Each number is 128 + 32 x the weight over its row's rms, rounded and kept within 0 to 255. Layers, rows and columns count from 0. Numbers have three digits each. The size before them is the row's rms in percent of the matrix's.

# layer 8 MLP up, 512x128, rms 0.146, rows 63-169, columns 64-127
100:177094115140113124144132085109138107141123079102120115165125093159183087129134085155164138178113120122107109111162153131137133149144152135113119060122154087217128144069173135144115119129050105
097:152118132120137106128083099048159103153150152142152175114171144119098164156153164146102121138165097130169119128172110077075036182063148143097126133135130147088131072132108161160091208178111052
117:165114111105165116078107114084106117111151128078178137131164120105071155132144109216164157110097118118149153081169102136116098090090151134125124135169108168193077082164128057102099122149158124
105:126129167124128166109130122141117119126097160081167071143092134087118172117063102138153146143059106128069125138155110169057076061120126127189094102147113121131140125150137126128100163090114103
100:186196107061183094166125122124166160156077076150144174156153168166142116109174165151126165127154094105166166129184160217175138130103121120158105076122111086181134083082127133104082089154115152
119:068184064114129124076143135124108098097167152131090135128132189105139099149128149152142143142123089123160150062181180153121136141132154105165124125118080114193084088126089152128149090071089145
098:136110023155117191127119099123118095148156108117101102130090095117078127145106110154157102204112100173126107118123129124117142154122081101155109155134114147182136122131094086140157170159095122
095:101115195160072111083119130139113162101152126115153167144111139124110148201133161145182131128078087137122139104147164072099163080111138082157107097170065083134087078184085156074115151139104177
093:172150164113171172045099138062164129132078126093104107149145103154097130072173120132129145138120133114128120197207142106137107134115103114088163051090100078111188088131166087125117151122117146
095:084119092102125132102152171123173130163107114118061161110200142110124165145145184128131129101176124090103148108121134083149131081127143106147107090106144147077122110122111156140186148185147135
106:093115110084153119115091156078141107127193163131149121152096190079134202115103182171184077125145106147164109139123117172123156066135131150138142165130158136102081087151072145113114169112130099
102:115150080096095140086140065124155163170119108116119158127117180155120143175153185178200121112140110088181129086144180137113105121099177124174062090153159120183173146127105124157127102168136093
114:130148106128124110114139084149224161139205085131138095154143162153189091099176114158190118123152089072122133162124181120043101097098107173145128068102103112183127074141146129130087107155122113
087:164156131153187123191111106127179156146123069107106174177121104148107103133112149115100078153145048143111157144101110143090110165102114171168137164195096173112077088135135072138120197110074113
109:134132174105110148134133155070132125116116092076096118131052104107065134068130079094102131154162126121089104173131125120170142065129181112153091103133106141090151122086045100159148156121076124
096:127167124171190143137062087137087163120092185113112115080129092125074146119152182183159094132136102140121145147126093152129091143140143111112141088173096111118156041201192147114070100170134131
112:116113157109224168104114154127100154137134158113130163131080089167154127138145201058164119135093113116062248146111103126141144137090161089121102096199109084138105062163118138082132108132141176
101:121176133127123103087068112067138154122179128113069138139150097120163102104132101099146098169087118157145126124205129137152136158137142137129125081109136120103110116081075153157086149098097104
094:127138079153095129124122082101141153120143120127100128098125106223159117116098108084153111122121110145174154140145157127108072097059176170105105043130097109158126119086067154149126115120108170
103:092107077170139153102120139121162071099161117129125174181098145107131180110110147112173110169135129084151129143186183085118121094073071133197103137117114128124144140168047164037124165149097122
088:202130107140121172131022174069128148127147109081099074134140155151156111113186084156087084139127159107156155109116112114046107155086117110169131077153115067139186140152099108092125136125101134
092:133152142129137057171081152103126055162060083103098075151082116105070077123059145169073150185065126158113138110128159138099151165135116105140109095151193160152142115116111118097146181123135076
107:139140100181133120118135099127194176139110117087111184190165154149176113085095093152170097125094075125090199104179153095087126106101130170115143071127118137128130110099101095122144143155157127
109:115070136160114174053110091109107126139134177145181104148102160172128135095126144100085068151146155143141126162120122117097110075088187108152128101125163056188094131120163169132150146159032069
102:084106153098164128108102093143185160149140066093170131116097175117096098102153125171185112120116112187136114191143132097131143096140117112175136086167077072108131069132122097123144112180119112
093:120109075132164094154138106142136134136114102116171107170119122121077110129109176155117121155106083115160128149171139136095098131135106153098090050115178083168152141167152118130166114202087112
091:139168145106171177156166092135116118152175092146127107190102170095133121119094108109115115217113122149151179156137103144050093065119142141139128172160193135198088136184072135169153122133123109
124:119134115142116135127121132084112134126142164071200146152098099132114160192082095141128044147114122117134144080129131122042071148055160137185133162129077108119143079150142111086106175139085089
082:151156100099133129146137065111127116131110096114100082154122174101157118167165107113109129112099139218142113093124128097115069114078091162133090111088148095137081094107145076141128175112140146
106:141096154127171104088099133133163144137121150135173158157076157113196190126179123168113116189128131106084160119150167121088115068139187051100158114116094148181104087107092121122139090096106146
094:150107126158205123130104078123110095140101176152131134114081146080160114082114126186174140132168108103130153113161103116100148122082160143106098051115136114134154098151173098148058085175120133
112:147110107108186149088125059108162099167187172115170108113099147127190103159085119134155086143108128173155107098157116160138112146132107138220130119142144102196059135118076152101170146134080121
103:121118190150154170067082076098104108091121101069088104103171134139144147110160077126155093139096128154108138151117171082123130116116193138141140117147090098111165143052115121163104152114037174
112:167076118113095157134149098110100114164108099115119124200077122086113118098130085152185083162138087142088171123118113152108146139078166123148085132196146121186121146113103081155114118174125081
100:160163183126163174107079165077170126140156089117162119117124072117175205093071157122107082183182110150149121088141104104138072092056110168151147129174203151158153132120137069084096169096082131
105:144137162114114160143116152108138151150130051125173089161068141074138192117101164122096074149155132194116135117204132163048126109074125107160158135163136114139040152104077114103115186169089132
082:101195157173129078117125142068142135158128094147166117182143207129111089144180135117094102162084102162117150086078175122134074105146113141113124107145136103155127103121084176095117106077099128
121:150153137148125079126090120129161120149133115101129047171102095126096158146077141200146149181078075166172144141171158167110129141142147140178097062125124140171057112150078115113144157140072141
103:107162213153122161132093166070129107161094143122088092170127131154077179097161136139073126122130108097143165101187143147112153135136100064094140045188132104112082100151155115141138097138115130
094:118114129114120105134084121143118125126121110152171170109085175128121169107094172162164145134075129124127113155172182156078141107143117134112081111134115152130099132197155128065129139109115091
094:153115139115101178096147187122196174240151134098138180154123147176118144152154117097143139161099106086169156107124153165138135082128137156175117068139123104142136157187178162141142147122124109
097:152135130127152156154123163078179130154133080163144160134092158099154082160135151196213096120160131113142127146117108127065080078102139127106145124152105111152074139141049134125111122091121108
085:128123108169115069111169154132127109132147066057112141135127110190076131109135173118147173129117170108141093130132164107170147126121145137140076117119111105094169071141086089123155168106104102
114:126150127127112181112088091105178163170203141121150071149154162124105128101098129155154116163127116125099109142129138117099118081116148095146132116112128151139105081095192081144086092209151210
102:167162110091143120090093099129145186156152108164168124106128191168105097097131182095122117117113142138089192087184159141131109106101158124130064086177072093188098131181177176092123146171162187
100:118160097154169098122169101141193151155139137144096150140166116105178101157100081096128133139115136112108122100175129091136148112107137083128104132133155130101138121173089046140120095135187116
098:124106135026101110083134086123140172167124097133127158122125193143127156158104134171164100126080124114130212161147137162144059070163140124113096116123095111128141086174086143157086128145101175
098:085104073110150087164082157152158124137109137121114146109136114141154107093131122182113127127093083139113159136185161083143127165144172133181157061129169109102146053145145142073147155124049116
093:114114099208118145048060106131103126148100134142196168115120063126157104151101129173135119138084068132131140157179163154091091098146111118110153127147156106176138110128122150138133115137136106
098:134186173143118130115159178105125156107115075109113057134164191053162138109191107134136081156116169130100103151081162142133095131123139159152116121180077075146068119070107107075095164153056129
090:135167095102207117148123098137164168130113023120159174139061080098162148121093136132116099141146129164104150108185157157093081030087134121129096097167134116228155125132141069100126121165145155
097:194128100169188146104122123172115056153137099115134144183104142137119093081156154140114140161162072144147162115125132103097145135085104112113115131079131107179149022180139093126131101126066124
100:075111150173138151090202053104144140140189142127084088138075175117141114113137141109105149151108164093148138151165146099134075062077152176119112072117051100176136073116118105094121096167147082
115:145112124156173201094072136072149159152105121113148129200112137178070143102136129104106073126065110096112187120200131121123057057066145162159186085143121141118101129171125080079103104160094117
114:133124098127206112084145138082141114129084118098118124149093124108169113111094183166128084129124149117148081129127139099115075133153104145122122124183113115187077145140067109081161194160105202
089:087199145106120176138123160155122138106125127134105084102158091131121142152106179123129085156134168149026103145157220190137171160125130130137110107150118112150085148149067159119144159070107142
107:143172156156083115122051159147103159114136116075119146142121199155128126170153105144131060137161121124143132111172159159100169106191139058125099084161106115163106104138120178064167172126059167
113:115106084089147126131128076108208142197164151122173156129102147219117136099109143100189110133092113154113170167097166207092071106132177121153085133149149096163078071131160140108125121094128146
114:088140123113116116145155169098193141146110077078052092175111137101117141133117175136152093154098104149131133071148141136082124138123116085194086118125168145191126094111045125148173128133139098
096:093147136115154099098099096147136142131176165138157145113124150082134142195081182138172082163124127189104143169113118088132124109118176147229147128161104125089030061132116089159147151125110122
085:091118140116158132088153099072114101131141046138172132128071142079139129095127117167187117149131119171159188149178131142106119080117167092131137141129104121152125123179082100136086134130103200
087:110209171114107178128123156097202122214133111144106160141159115084099172139098144152114052136129077138126140121103101127111151033129113134196134135158123144098088083159121112129138153097081180
096:119163130154098109153168160076157150149108089098074140170159135149081087086179126109142103113148056078112143118106133116135127110135159111168144116105150143147089104139085179159124145098119155
108:137173121158105132075086091138116172137171087101102179164130172154121109194095132151141103135086113130163129081142202133106149046147201119192119103164075084151107116162122138128175109142086165
108:106192059176113083123149064138173115137153174114130119160097191135082096187148163083111146159151136105142143098180125163144160114092151078145091156102110137129110061113124105097177119173082117
104:147130124143136107147155082097161150136105139123146104114083135132161150098158113086184116154142148106082084175126138099125117080109172084125116081113121107139106088114124130146108100170110155
098:095142146206092088131157126121136102114148106112113117136153143142173109111107084103156137159086121130163128172142134096125134138108118150150121111145182074142136068103105138111170135084034182
123:130120179099103161104117199129113189154162082104157128131102204136070187193112180186146191132116083097131109114114146146067121058132143156146101098164141088109086118144135146079123118123130154
110:127126088115178109146161107102114124134160093151183116115087105128091141142046144164118158166074118127140078123158115134067113151096167125136128132139165123212162135111100100121138119143145136
092:193070093108156159149156156108139085100190057132154156136045188094144135146110142190115134158116134179095167136078127130080161143144138127126103062130127113135069099137158054120160127108152153
100:122130118154142132103094138091130117116126133095131084167135130146156158166134130120144118127173114143128131164163165127093113175073164107195147112133158084094146041128164070148174112143083112
113:130106150128178161144115140117120175139138145138103074174132197145103128090146162121156148136077119187044170114145186100124128148149119162172085121128150064122105083138140105099126125117087114
086:070127121142147102099102088138128115153167045158150147091076213074129143157120109197114131123177129147145125151109155150033141070131095136134149158153110129152107155171108076160155102162088108
105:174136138182110116058155092141099142191184149121101110152145113131141095089149112134152144152111101109096168175109170146202086090051128142162142106139144120096177082175114141131131122077093163
118:103164093158166105129089126133138125168134080134083125202089076105104116164115149199154124143121117087127111092131158163085153126107169119165144169117179114152105124118126132116147176183084135
093:107102111140113117078133072125089089102163108117172095161093168065101108131129131139190143136104108164156170141152122137133174092114121111147141108120125101182166081132096098114163109164089140
089:178092162098140095038128051103089140142089147124184082148132185200132123146184172201139119134165108098154118109162134146119155090086141041131125087123100121193139126151124120143072083146130142
103:091097149115106149129143122110168115113169089118146154205132187124134192127119156081145110142104094188147120082189091095083107110052088160157111111130119153196069123119090131144133203176061132
102:127133142179133141100133138054085124142155157147134125172117126169122108153136103151170122107133112114173175163148133145161091084079131160150097095129089146117137098190078125072109107060108158
122:177109170145099132125143121089166114209100150099114087157118116166121163140130118120116160143066104191146112131172143169144131120060201147137109107182119131064087132159117138152151143133095123
108:159092149130155151109162134105139144204131185064200112186113157134076182125163167124131144160075099122121128180156154137130134122078126125159133176059081150151116097192135117165110112165135073
107:115103123138124129111105122100097093121108040116130097199128146090096131174091137187140118161107107138130185067170129150096089135096097116157115112088152136114097127128084081096120108081130071
073:165197100148044143134140145150174123087166094127109102178126096154173119122110142176127093111125143127089088143171106096144131115048120107108139097088115101167138067104132142074147153113148153
107:165114118089102092135139122137138171118123099082205121146106123144080148192109108130186132127109097170087107148155102082128058153105128080143091103097109054117088137182142117121085167092128117
096:129124151112158128104131141135085144144173109143104120111106161135145079096153094112120150170140122054146146161201138133102096089108139135086139092111107081169152065162118112096150112156070134
035:158173134132102134126104044070148162171158089041120160152099141171159134152120129147155068142111068148117174108169139110116098127065181110158153114167108077148102088157072098111106153130073153
115:084138139077165149117078123040063121122178121136166145166064133106165172110143145113175070149139152127131137167104151119090106138127152173097080122132166080172049111169105140074109129096094105
116:111129117157109146102078108117139156197172154102117156110080143169069148165118109120143102131097062110142135105098156082132130108129161070134102117142066136162103143126135132117216127122108120
097:129107087125075082113126099111130084093121155113142092163152118135129206110122088167160120164144129122096107153149156153083131100112178090163118095115130115077109131168179137104147103155171125
098:086130071125133094135141136073151096156177134122129068115167175087106150162158117125133084159176092157152112111180131113148104163150121133146133089118178099117127126146094167105154138162082128
111:094163091102079157098178136096153143126093103190118131113087102167129119134142160079169048108097124072124102114134153134140102093112147153109118102184133148102122118133077088067140097163140085
111:058122160160077167171137161107141141117141094063162114160090121169100099113096145167151132138093126143127073077131168103100164148104138096167137099161179117129090115151108058138151109101133117
121:124140157093163126084098091097113111155126116069159129125073135119114127095138105201221145115136106152145184165178139173093111080046147137118105081136093160085168129155156097123104116171106161
097:083128153167168123094108083102162150135140144106095181107120153187150160126118119137174139147090072044093137105189090107155109114130126108205144121143105108154137129118091141142110091123034157
098:118121089089136128167167152131124091130171139178137107150135119083134145106160171132147116154154161167124080059149123181157138076117157158151102125170086137146115174168080146136072175086103135
106:126064114097176123078209093061149129188121121125112072153157141099060076120136140113120151116074119073094148127130129102162065148097155158128135116184109075095148096149159095108108114117109182
097:153106086140089153105157131122076189153163154091132101171116100176166098137131173099182152123084142065075135109154139135136117166106142143113094096112128072093150075120086148039088150139134150
110:134096089119124156085138174122170125191161174128120138221085138121084154147138152110117141181129102117101112073143135210116136131090174134165130151130129121154108121153110132131148135119064099
102:137136119178162164141117117109158227129144116068124112141087159132104194153082137110132075140171125156101173070133138185058121101121107153192149157145129149085078142133088109124101179190068105
049:158141140129127152100084138093149099169170055141132108109104147146100112123160187195172103195111113159117147111131179124090080113070157088158120076140106123156115129141105145056130136125107129
101:139150104067158176115095107104115130124149163156158112116117127181188115161125189098098158130137143119100113121115154108107088109088157087148125103152037134151056119107165115037144111155146164
120:147167080095176146140112109134166136141123104137094118175177116156107109114119142159117087093161086122092125119170127096053123125057145151111114096167149153185074132106082101171126181126068083
112:201130121167118123076089111106103125146104156056094143134136152119122110139174136224177115154143100090124123117143100128160087091099134107143127148112109111159152087094063147137097144124121162
108:082098116168112116087155136139140144203154151128181083176088141164092167132125197109162127123124068127109102098115145128078080163117135097164104092171139077108048087165118157089122163134119068
104:103118133136126131155118105068158183124140089137156099171099145180120143122095162127238083126100118117082100131096126131133177134109090117174140096133086117098149074094104153150138177165136124
109:103112145139173139165146148115089121154212126109147122159106149106068096145117144155146145136082153102152066138151171111095079115107141173219129158094159107126050110155144095145135110130129095
032:156128149136129147104122097098130126176142134097151137163107143123129128162128158150153109197111096130094127125147130133081105110061144068172092115175156094176176123143091128135124122155055113
# layer 8 MLP down (transposed), 512x128, rms 0.139, rows 63-169, columns 64-127
103:134133115143084132144120131135153087170130125112135094180130136148117132208117161127122149081131160087120167096110120155140154094231230147097116095174138097128185143140136092106151100084135089
102:178126162129151134125144164153090140119051112106072131166133133145137187125083159112085103126112091130140116155096155110111169125140106149140082088131158099121111157093149118148177110090129162
114:179127129154121131122170107169113163132122111151119141162130155137166120133090114063148114099157076095151138122114098180117153163136122105128069123112153092064126125116116106116180151090099104
101:151128147139142130085155140128104113090199116138136114156123178089123156101121155116095141064116138101132102123111144198104131049096175129115092093107170125121172151114140094154124079093128115
100:136112113157128173119110130180100113121176131115151161125149088104142184165115154125184159071151146162128121110116178088103101120153111127145145171138134117087133157176116145119184103142137103
106:132104083130126129153160143086100086051114092136119109139160192105173156118165131129134091107131144113127111158129183125083123167071118108088089099105160159180125149054099125118142119142110128
094:124119102100156142127123076188168087134087157158122158146059124079174157061077127100113089172139102114112196132085181120169090127211118185092074157134094140157126190116133072130107137121094101
096:086127152080146133106200165175171129171083185162184139105111123088147151158091139122106137027137184146127159094126095117100132150107091146156076157100166137082099146191143108135104111080121143
094:085120092151112121107132105180102140097101112101175155136063151124141185110111141088141112146123118154164146114135121153157122129131100081164105163098081112127173143113140128187151068146128179
096:103096170082130153105098103138083119150178192149152106178106110117167123107088096157166124130107140150126148154169131136095159111134104096106072140143080108131126187161096125105139185135090087
107:137141119093128127149143174150151173140072111149157140138111145078183112078104147184108107131159104181080242071106161081145098082124140161161104114164120113131109127087138142108155138111157120
100:136160151096113073148187151175170166067074103154092123126069098140169087164160108107109131170146127070054126140131124183158119130124112145177146097092138134115180123089127140174124125168162175
112:138155181112131088076147142062153100102136121190085209115050123136105112151148167080169145133134170141154122128143087124098139076082084190173154091138099135186090105145077170138152130094097100
094:130107058097103107149152178091152145164154128129136131133128131091109128132141101067106145147156144175110126128107125165156135130157082177153107130128149174127088133157139156162139161138149162
106:130104131083113093174140117121150156066061118155100088165092171102209103078147150159090119133072112112131100126101095123093147166173113133123205068135118120131095106089180163107144106185129105
098:149095143168170116086138120162130107125134084134139186154085118160118106130134121124051146090119115112174105136123093156121062068078139145158149119141131122172096135072119152133135109139132128
112:178157180158162083109128156131108093173107087141152141105141145129088120136111154177150151061076117107159119109194060111147138134131167094090100040140135099153140130120130038118144108106147121
103:119127074117115146119147064148161154105232123137129089149037153150105164146117158144183173096155103149148135135098159167087116136143132157138070130115129089100131111120135144141117113117126121
093:079123118098096056084112131185051108094167160144079088170121141105082160132077117111098080095129113095150183184096125161144169103113085151113144131117149205118141145152116100187123134109104179
100:173139081075145125184157144090161140113102141114113158118144114179173109149128097057176126140143097181104116079128139066120061183088135142163125143161093069098127112102131127110072113129123169
092:088113097138133141163121128130095136133127062118170117099158136113116128070189126158175121100117170098161132179126126173106108058110098106177100138084123090137128131122150097153169074131180124
097:132115135117141084108139151201140107146092164091124137097087142136123155057081099066168159147163135074069118109079140155119109129131203156077165139115154121125177160164113141128073116073164082
107:131114165132064110148136048181139170145092090129142122141139169115150092070138118125119128064155102155170124144092134130096137138128117124162202139105126092105173165142089130107130117132141133
109:127181182089091063134080101103131180114117145171143126110136139138085103106156108137151149110115171097181121149143032128153107170154145100096167111119132150190102114114136167170071101144071144
102:138107099135130151129163112127165066140129101122148115153161061111147047095148076150139132171156171137170144129159169112137122196147111155117165136129121143140174108075093138071067100111146095
094:128068096171129148116128090135093110110126095128165114122119096123205090092095098082170158098153100108114121142121175117170146132136162131071069128081117090046211113136142116100141089163171123
102:158126096120156076129151166139144103100134151087070151106110098146089134140113114102158121137114087140136102113079137188121198158141159119157094137186102126142166153142149160116128110089146132
127:151154149123114112135151151170144139137198091159132106095114139116100134134091170147148070192120146162119172146148088080212169129076115130133096151165131117102146119159112148049103152108100114
089:193112086187104164118161191159148138179109127097103141136142131140101160088124171133255125120123113158076115162095042123139114178124169120125117117111145131102124065115097072128117121115133116
109:132145092161170105148124070191120107139138102082119120059120125108125140127127153139143113108121135155152131149170085038219103174158116150053133198091129123102156061129150105140060109099104143
097:139071160203152116131129164129128103145136120164172194078095155123111123095133188140073120107155083145078142125137120135116108108139129186105120080167085167181109148122141142108093085174126110
113:131124101126134030088150125112136136157171143160108120120115142189054090156184184108096155150098099104107079089156103122159145104113117155101159160123149099158161187147151127102121190105127123
102:102084100097116136137115130118136125120136142162114112126182126104176119154117065125139127142158175121164072120180111146116159158113089078057164136105158163122169161118116153187181090136112138
114:134159155136135157099136133137149104141207133048173126128076142135105154122122135119136085124136120155151162126149145179104136119118159168112081147127152079093118127052100123133119168098083124
099:153101121119138141141123130143120108137113137161185151102114176129198145152122141083118206077081167107141187052101085061138151085197119153134156096100125065094180105090166144150139127142195147
099:168104090088138101133124104161107136166076120145148095153147118094112112124080173110189109091175105102129110135117126174114212169144084113144199101146148157134141166125090128128155196173178095
077:115093094111113106074130169087137073133161152154120093140092137150133058103121148101124134158132103093171103118089117188125098176144113128110101150036097103142096086078126145102179090121165080
116:114091091131114128086152150133121115128205172134106058060113129092114151112091087098114098173147111148191095124131137123082097118089124173119106159130104093133135174138105091138155104115143093
107:126166174063092126151105134106052139141130160119105152121094105117113106088127091124130157128128183128148126135111068109144142114121104159064099138124135148127135184164140104130156105121139106
094:083132114102068140105103117095151155142079075158133129120108134170167164171111086140146048134101116136145089160144089100113128137114116144125098119155198130143143161131125137164117180115111141
092:155156108125190184121106083147156180102096153180111116144124162133065101096098136109111139183171092101131155135153156172167120095193143187125082090124173146127153128134157105104192103173134110
100:115056078109220125127166186126121103090146112114074163147094189086159096069135136100148114115123179089125101134101043134173162103134135134155141112157085162096093183141102198141127115114135144
088:153143184125105182115082134121112145149108131134167146120097185098155174149133148211130087169132134140110119161102074123140119152119108078086214074155162140185145096115147130139123101151072124
111:126143161142063141102111116107152132082184118144146116111141117071124127141113176143084148084111153138125091118143138165146105136068157142172145166092127145108184109098147125082091154151118177
104:179098154133190105104108142228106155162079182137120210100147055108124139180137103172118175100140131110160176134080156118118129095128149120094087125203118138080095163140131109150097083154113146
103:141155153150098124120187133173187141129102110182134122115106164138177090156126101098106075097161173111151118110114128144149172128159137113121173171148115142152098176081114070071100134171167110
096:106169173146112122093118074166165143129114163159144183151116114106118191144173123131191090114118062106131086110175083168122148151125132134095101087119130104138193089066164128153179149078133151
104:117116160119054174110142157137125223151074082133117130140131133189159080165114125155107160051108091150155141102105202145113142142145154119154223110125093148076109125095106177146131180138132165
098:104124125125147117111172135152115082211136112120141091105141142116121112103103128107184137069154129086121172144072114120142105118189153128192145115133110117126160137123120134151114101117102096
099:067114094069118106065145070116135121087147113148111122136100104080130134098173081165182156121083150098194101080132104159141142113202133121095157151148138146145129169137143185154160079158127143
088:081117138177088120130187127119105065106111096118099125103147107083110170119096112147136114114144179130131082152130171140147190054162118120109042108127130094109145138069129098096143118162120094
102:166166151170128107141137121117126122092090134115118178166124114133175144161120121101110095074085088161115092074160132132078164094091071123180176122112100135098095128160111193124096148100127145
101:142094112129083107153174109138106138102118187076131090116165122152103160150113142128142127134152146122149164116154114127119093153144054089137161129071142121141077115132104115125155140137091142
118:132128167120107133115117132127149144151151147116113172182102139186114186145173072162120072109121082099141102130140209193162082160106143110154120112167121191138063146189129087106099108130154154
109:119130084079134087095120169109095107083062143131127067126115136143149093103073175155096177101149151114144056122078096091100103165163105122204147200137184091156084143134133108142178155126085145
086:127069140069146137122069082101123127108120119111088138094154128153146106085172095156130186161122041177156139168115105134107097088163147082077137184159114141109137184111161103127121118168096178
102:118117118147112102140102138105107149112111073162151122135121157143137193133147076129160111113130112151143170104142122117121101136125144133122038071134134125191135133112148116119111144129123150
120:133115166119112172123093140087144090127091075103107161181087112142148115117165097157168139122129166103140114169178170122162140168144151145166085106101135167098178115120180129150149137072074162
111:140084122096104137159164100160146101102139080099040118169133118119150111133148081084106129181203147111139154127089164148068113138148091066146213152089079110153117134107132101136126092129136100
092:105132180088125119109129160118149132099144120143079109078150100125170161101096136120132090172092095181134093124079118152172085077135120112141147164158173105089079145149119146126128112096105134
089:106082067083106142089168114066132185146135121166109147155121148143141150114103084031108154060094165137124079120114172121149128107177113110106153089100138101076129172145111141118127138071151127
087:174140102130070071169161184151135116152107134104188102143124145111157100152163142115157148108162107067113095086117111113130166147127078058134115124129115107114193107126156056092146094101065143
098:143137111047165154076115059160122138121123145165139184134054125144171119114116116135153117173148142187163137136086145080093105136115151092119110183100123111175103170131204131122101121121113129
106:126146115134142123134131163219107146169094103132129198148079132133169151112117152112097129045154135117092149095092152094145107126089178143154066156140136095137141116111097132154144111139219152
108:172113200103135139078186182154212119127082134166131118145163144089130181078172122162142134135098102161090107143140109061144089116083082154163108051193156163143128061120126088091134143060138143
106:110098112161121146082095164114163129152136128160100141117144185164077188085097150129141143127092140147103107117188169079098132195084156189126060166151135120148138117132135097073169077165121128
099:113120148121136106167187187204158126183140156116099157110143153107174167217144130059124121106154132183164129069122162159098135129173100154140160197169127153118133117102113146143110179080165174
111:113116143121076145109150203158177095134118152117161204070139113122108139140086156129164173131102152053125106139111090120114143132152125130168089137135146119138178090114119192083094117119149140
106:125156165169175139144095122146110054125085097124169157115076121143121125144061147109113097118139106132182135135063109105152183115162110155125050161165080178115061162093180073161126103079174147
094:098119136063146132074116110124135171129133191072082123141139106136126155130101108137124121109070111097085163063129100110175133173150195165125168104130137168056129055159105108074081164109078124
106:173156135126110127077133109175086215128101161137145101167075167141113049130155105101126157133107174141077062073104154134109139147155150101127171096169120158122143112162122167198211150155157102
105:125060157154096123131176113135173136138124154169110117156161174098110087109194135153090142051098118037144148115120210096095136105134109115122137120150055097075159099152114138132188145137066131
086:112078114162162110079123142084126174173116114134115115164107127132136130063109119123116127088147177120093088132139006164121086140164180140138203098132108133101133081136120149062068132122134084
110:118092046139167161089156096143143072109171114181111126100102073119177098111143167131166142126131144093153121101052151138146156126154122110198198149123086143156107123114153198140113179179150133
112:077097114125161086122141156119136112100109147109084080133156129103077145122112114189204160062109111174133073130150118141091165095148165139141129110190171113101126155101110132105143115169159126
098:139125178093168129120109148163147094116077124116093135132110140097180144100132132147094145066141146118092121103132152133148106087144106208115124177078085138183131122107150092131152146140110125
089:126092102106168143145124146127162173119108121133142087112106165101115138092121161076086128116153120138091175194127132113134148147132143125114128088124144113123154025091133144132161157135098112
103:135155154093109136107103077116133080136124056132171197111162058092180165117092179127172099133153105137102135136120067135154091145135131196150113077171151163107168121101126178127132105071151125
102:141131122132121145134179075155109103149150140088130079107156174075170183111133116123177163128201169139165099167135162120191147155159133112130100102102171154100195057125181140113159094112115072
116:131115166150076111143089142103123111111119134089065155112104145174119136149106135167147101185147163125155116107122091194086157079076232089157157117178076144136169117152128160149081115138124138
102:149165141139155084146126129152098150101122096158116117186091180122098144108097193145150105114119140132123143125149176118161172090133133102180047163112121131151165194105148125198141153089152124
109:154151133140071154170102093145112137163124091129134113134120130120118132098141114087098110106141138121137090139146154128058112145066103082104182165121088162157094098157126102126187123204129125
088:168061127074125199130163116110111156175112091087113127134140088160080113082095105119206062081133087134142099158136160136133097171137179131161080167107107148048146106115133151090110115141168081
106:112102063101079123134140181175127144108125120086144164084093063146134164167121110046149123078092126096152105186116105055164077124144076117172023209131158109082109142147107122123129187124168114
101:108111151148081154169098154165129138071157124133076106063190103099129219172114149145104071098126089137125109113140156140078115151149106143139107175120147160143065130120122127083149107048120093
032:100131065100124160112087124101123125134092117203182118096136104114151160128175068112167124126141131086157110129090179068154139107112105075154159123169130087128139196131191120132069041128145135
111:102114113134110077105162139121064113085114143160106108140142165114186153134123114143102185160153140087154049106136100120115120130124152149097110168092100130120107187146132119096125078126172104
111:101126094107105058080181134157149192200160083132106129195080161152098136067171093106062141152135100094131109117110144155154172142082131126103088166068049174115122132114128164107153136107187111
098:131098085085087109143094167147085089126177159120185117167132122119111167091126110131091149095120146128152100069148129115152175159190134154148155160041128142132162127111093137104092179151168119
096:143191119096123146158146142073142117138117085126083155086174169108153123142122129131150097136163147166135157182129134163151109144152125142192109135140030131135159160147126162160099104116154163
110:069126115096124138142121160147108146137128134202149160113127102131195139147136111067103112118125117149084106105134203165105157061159150143067085125124165098186128101152138087073138133104135122
109:136130123163104114189123098194137211161148089096106058100089109133127154103137139141097156071113146097146141125065097118122130123128068100112140126098153135083094180162150094176123080102104121
120:131110115118120129193184140141100120191137152124141102127116107121159099152164070165143114116145112157122105187151098071184146182113133097113142153141108179189108096111113148130124122112148193
106:176130064157176158172151109184129147110136113160187161065125134135100112136094159118138148091144094116074078099118132090133088105147125150112139168086093174096168156125153053138119105108181095
102:149087119133122109171160123078118169175113155148076162168124147053155083150125139104114168126131143154171084095092108098125091123190132179113150109124168166145134104106137106191123171137131168
104:152070121056156145152133097107137144183122076154114126100124102129101116133138072156136107055139076104093117090147163103139106148184160111078091120165126110123148110106141140096110102102192184
099:112099107157108112075097132163035123125196145157178156119145143056111140150093141099102153110095202093152120161114104119123108127209181090091138154127183132117135094234160135154096085100151129
108:149166177122080134157168137119112151099065088138152171132148115160119176131159101108075152135171136111143109137177139111113115097122103109098191063159104155123132107136163136092132169168080117
101:088153120182137140149163088138158112163143089108145202113130181110131128125078139109189117144072200121108096101100035097123117173120107154164128174059104150087088067122147125108117168096180120
051:130154177175098072104125152108112120156173158127183130202087174138102197110097095123152146146133118092199100163174107169120114140132143116106108144129152123119137107142036158122071099120097079
103:150137138125129078093116071172082085139136177140092139107131086110140167127139090067136150093094111175110066197111109132119116144121137141088174124142076147125091146083059111142134113154093141
115:086195092140164094170089138169112127142156145167115094101212142117183134139142142150179173083130139150075170123124123118105129165128114190127133152138170160140174104124112098092116137076097136
110:150114127142082137142100102159142084105125073113096126176114118134111141217144151122131151154121150118123158130165124176162122162139130117169121155154139128120172164112139126206152147103116080
104:138099178208103135091103157166117130101113088163176137131133174149177166095138145128137078094133114096162098138135160144102154119106087098169074100134159112186120121114142133089111096135077109
096:169087106144117077148145135131150107118163078119181114136104116115125158099152160135120121055142113119135154156071173105118142164140058105119188119163160079116126036158142149121155165142131128
107:148126120165191162173129191114114140161173089136128182111159147114113184159138134133067161136131086098149114106170092094117117144100118156124098084131170183137098113127132136158137051145129094
030:096125106101180143129112135163110097079068192105127106172154121159159151178154115056091165147076117131131148107116104132137109117134135118122144172080161086138092113068162209151137073119098141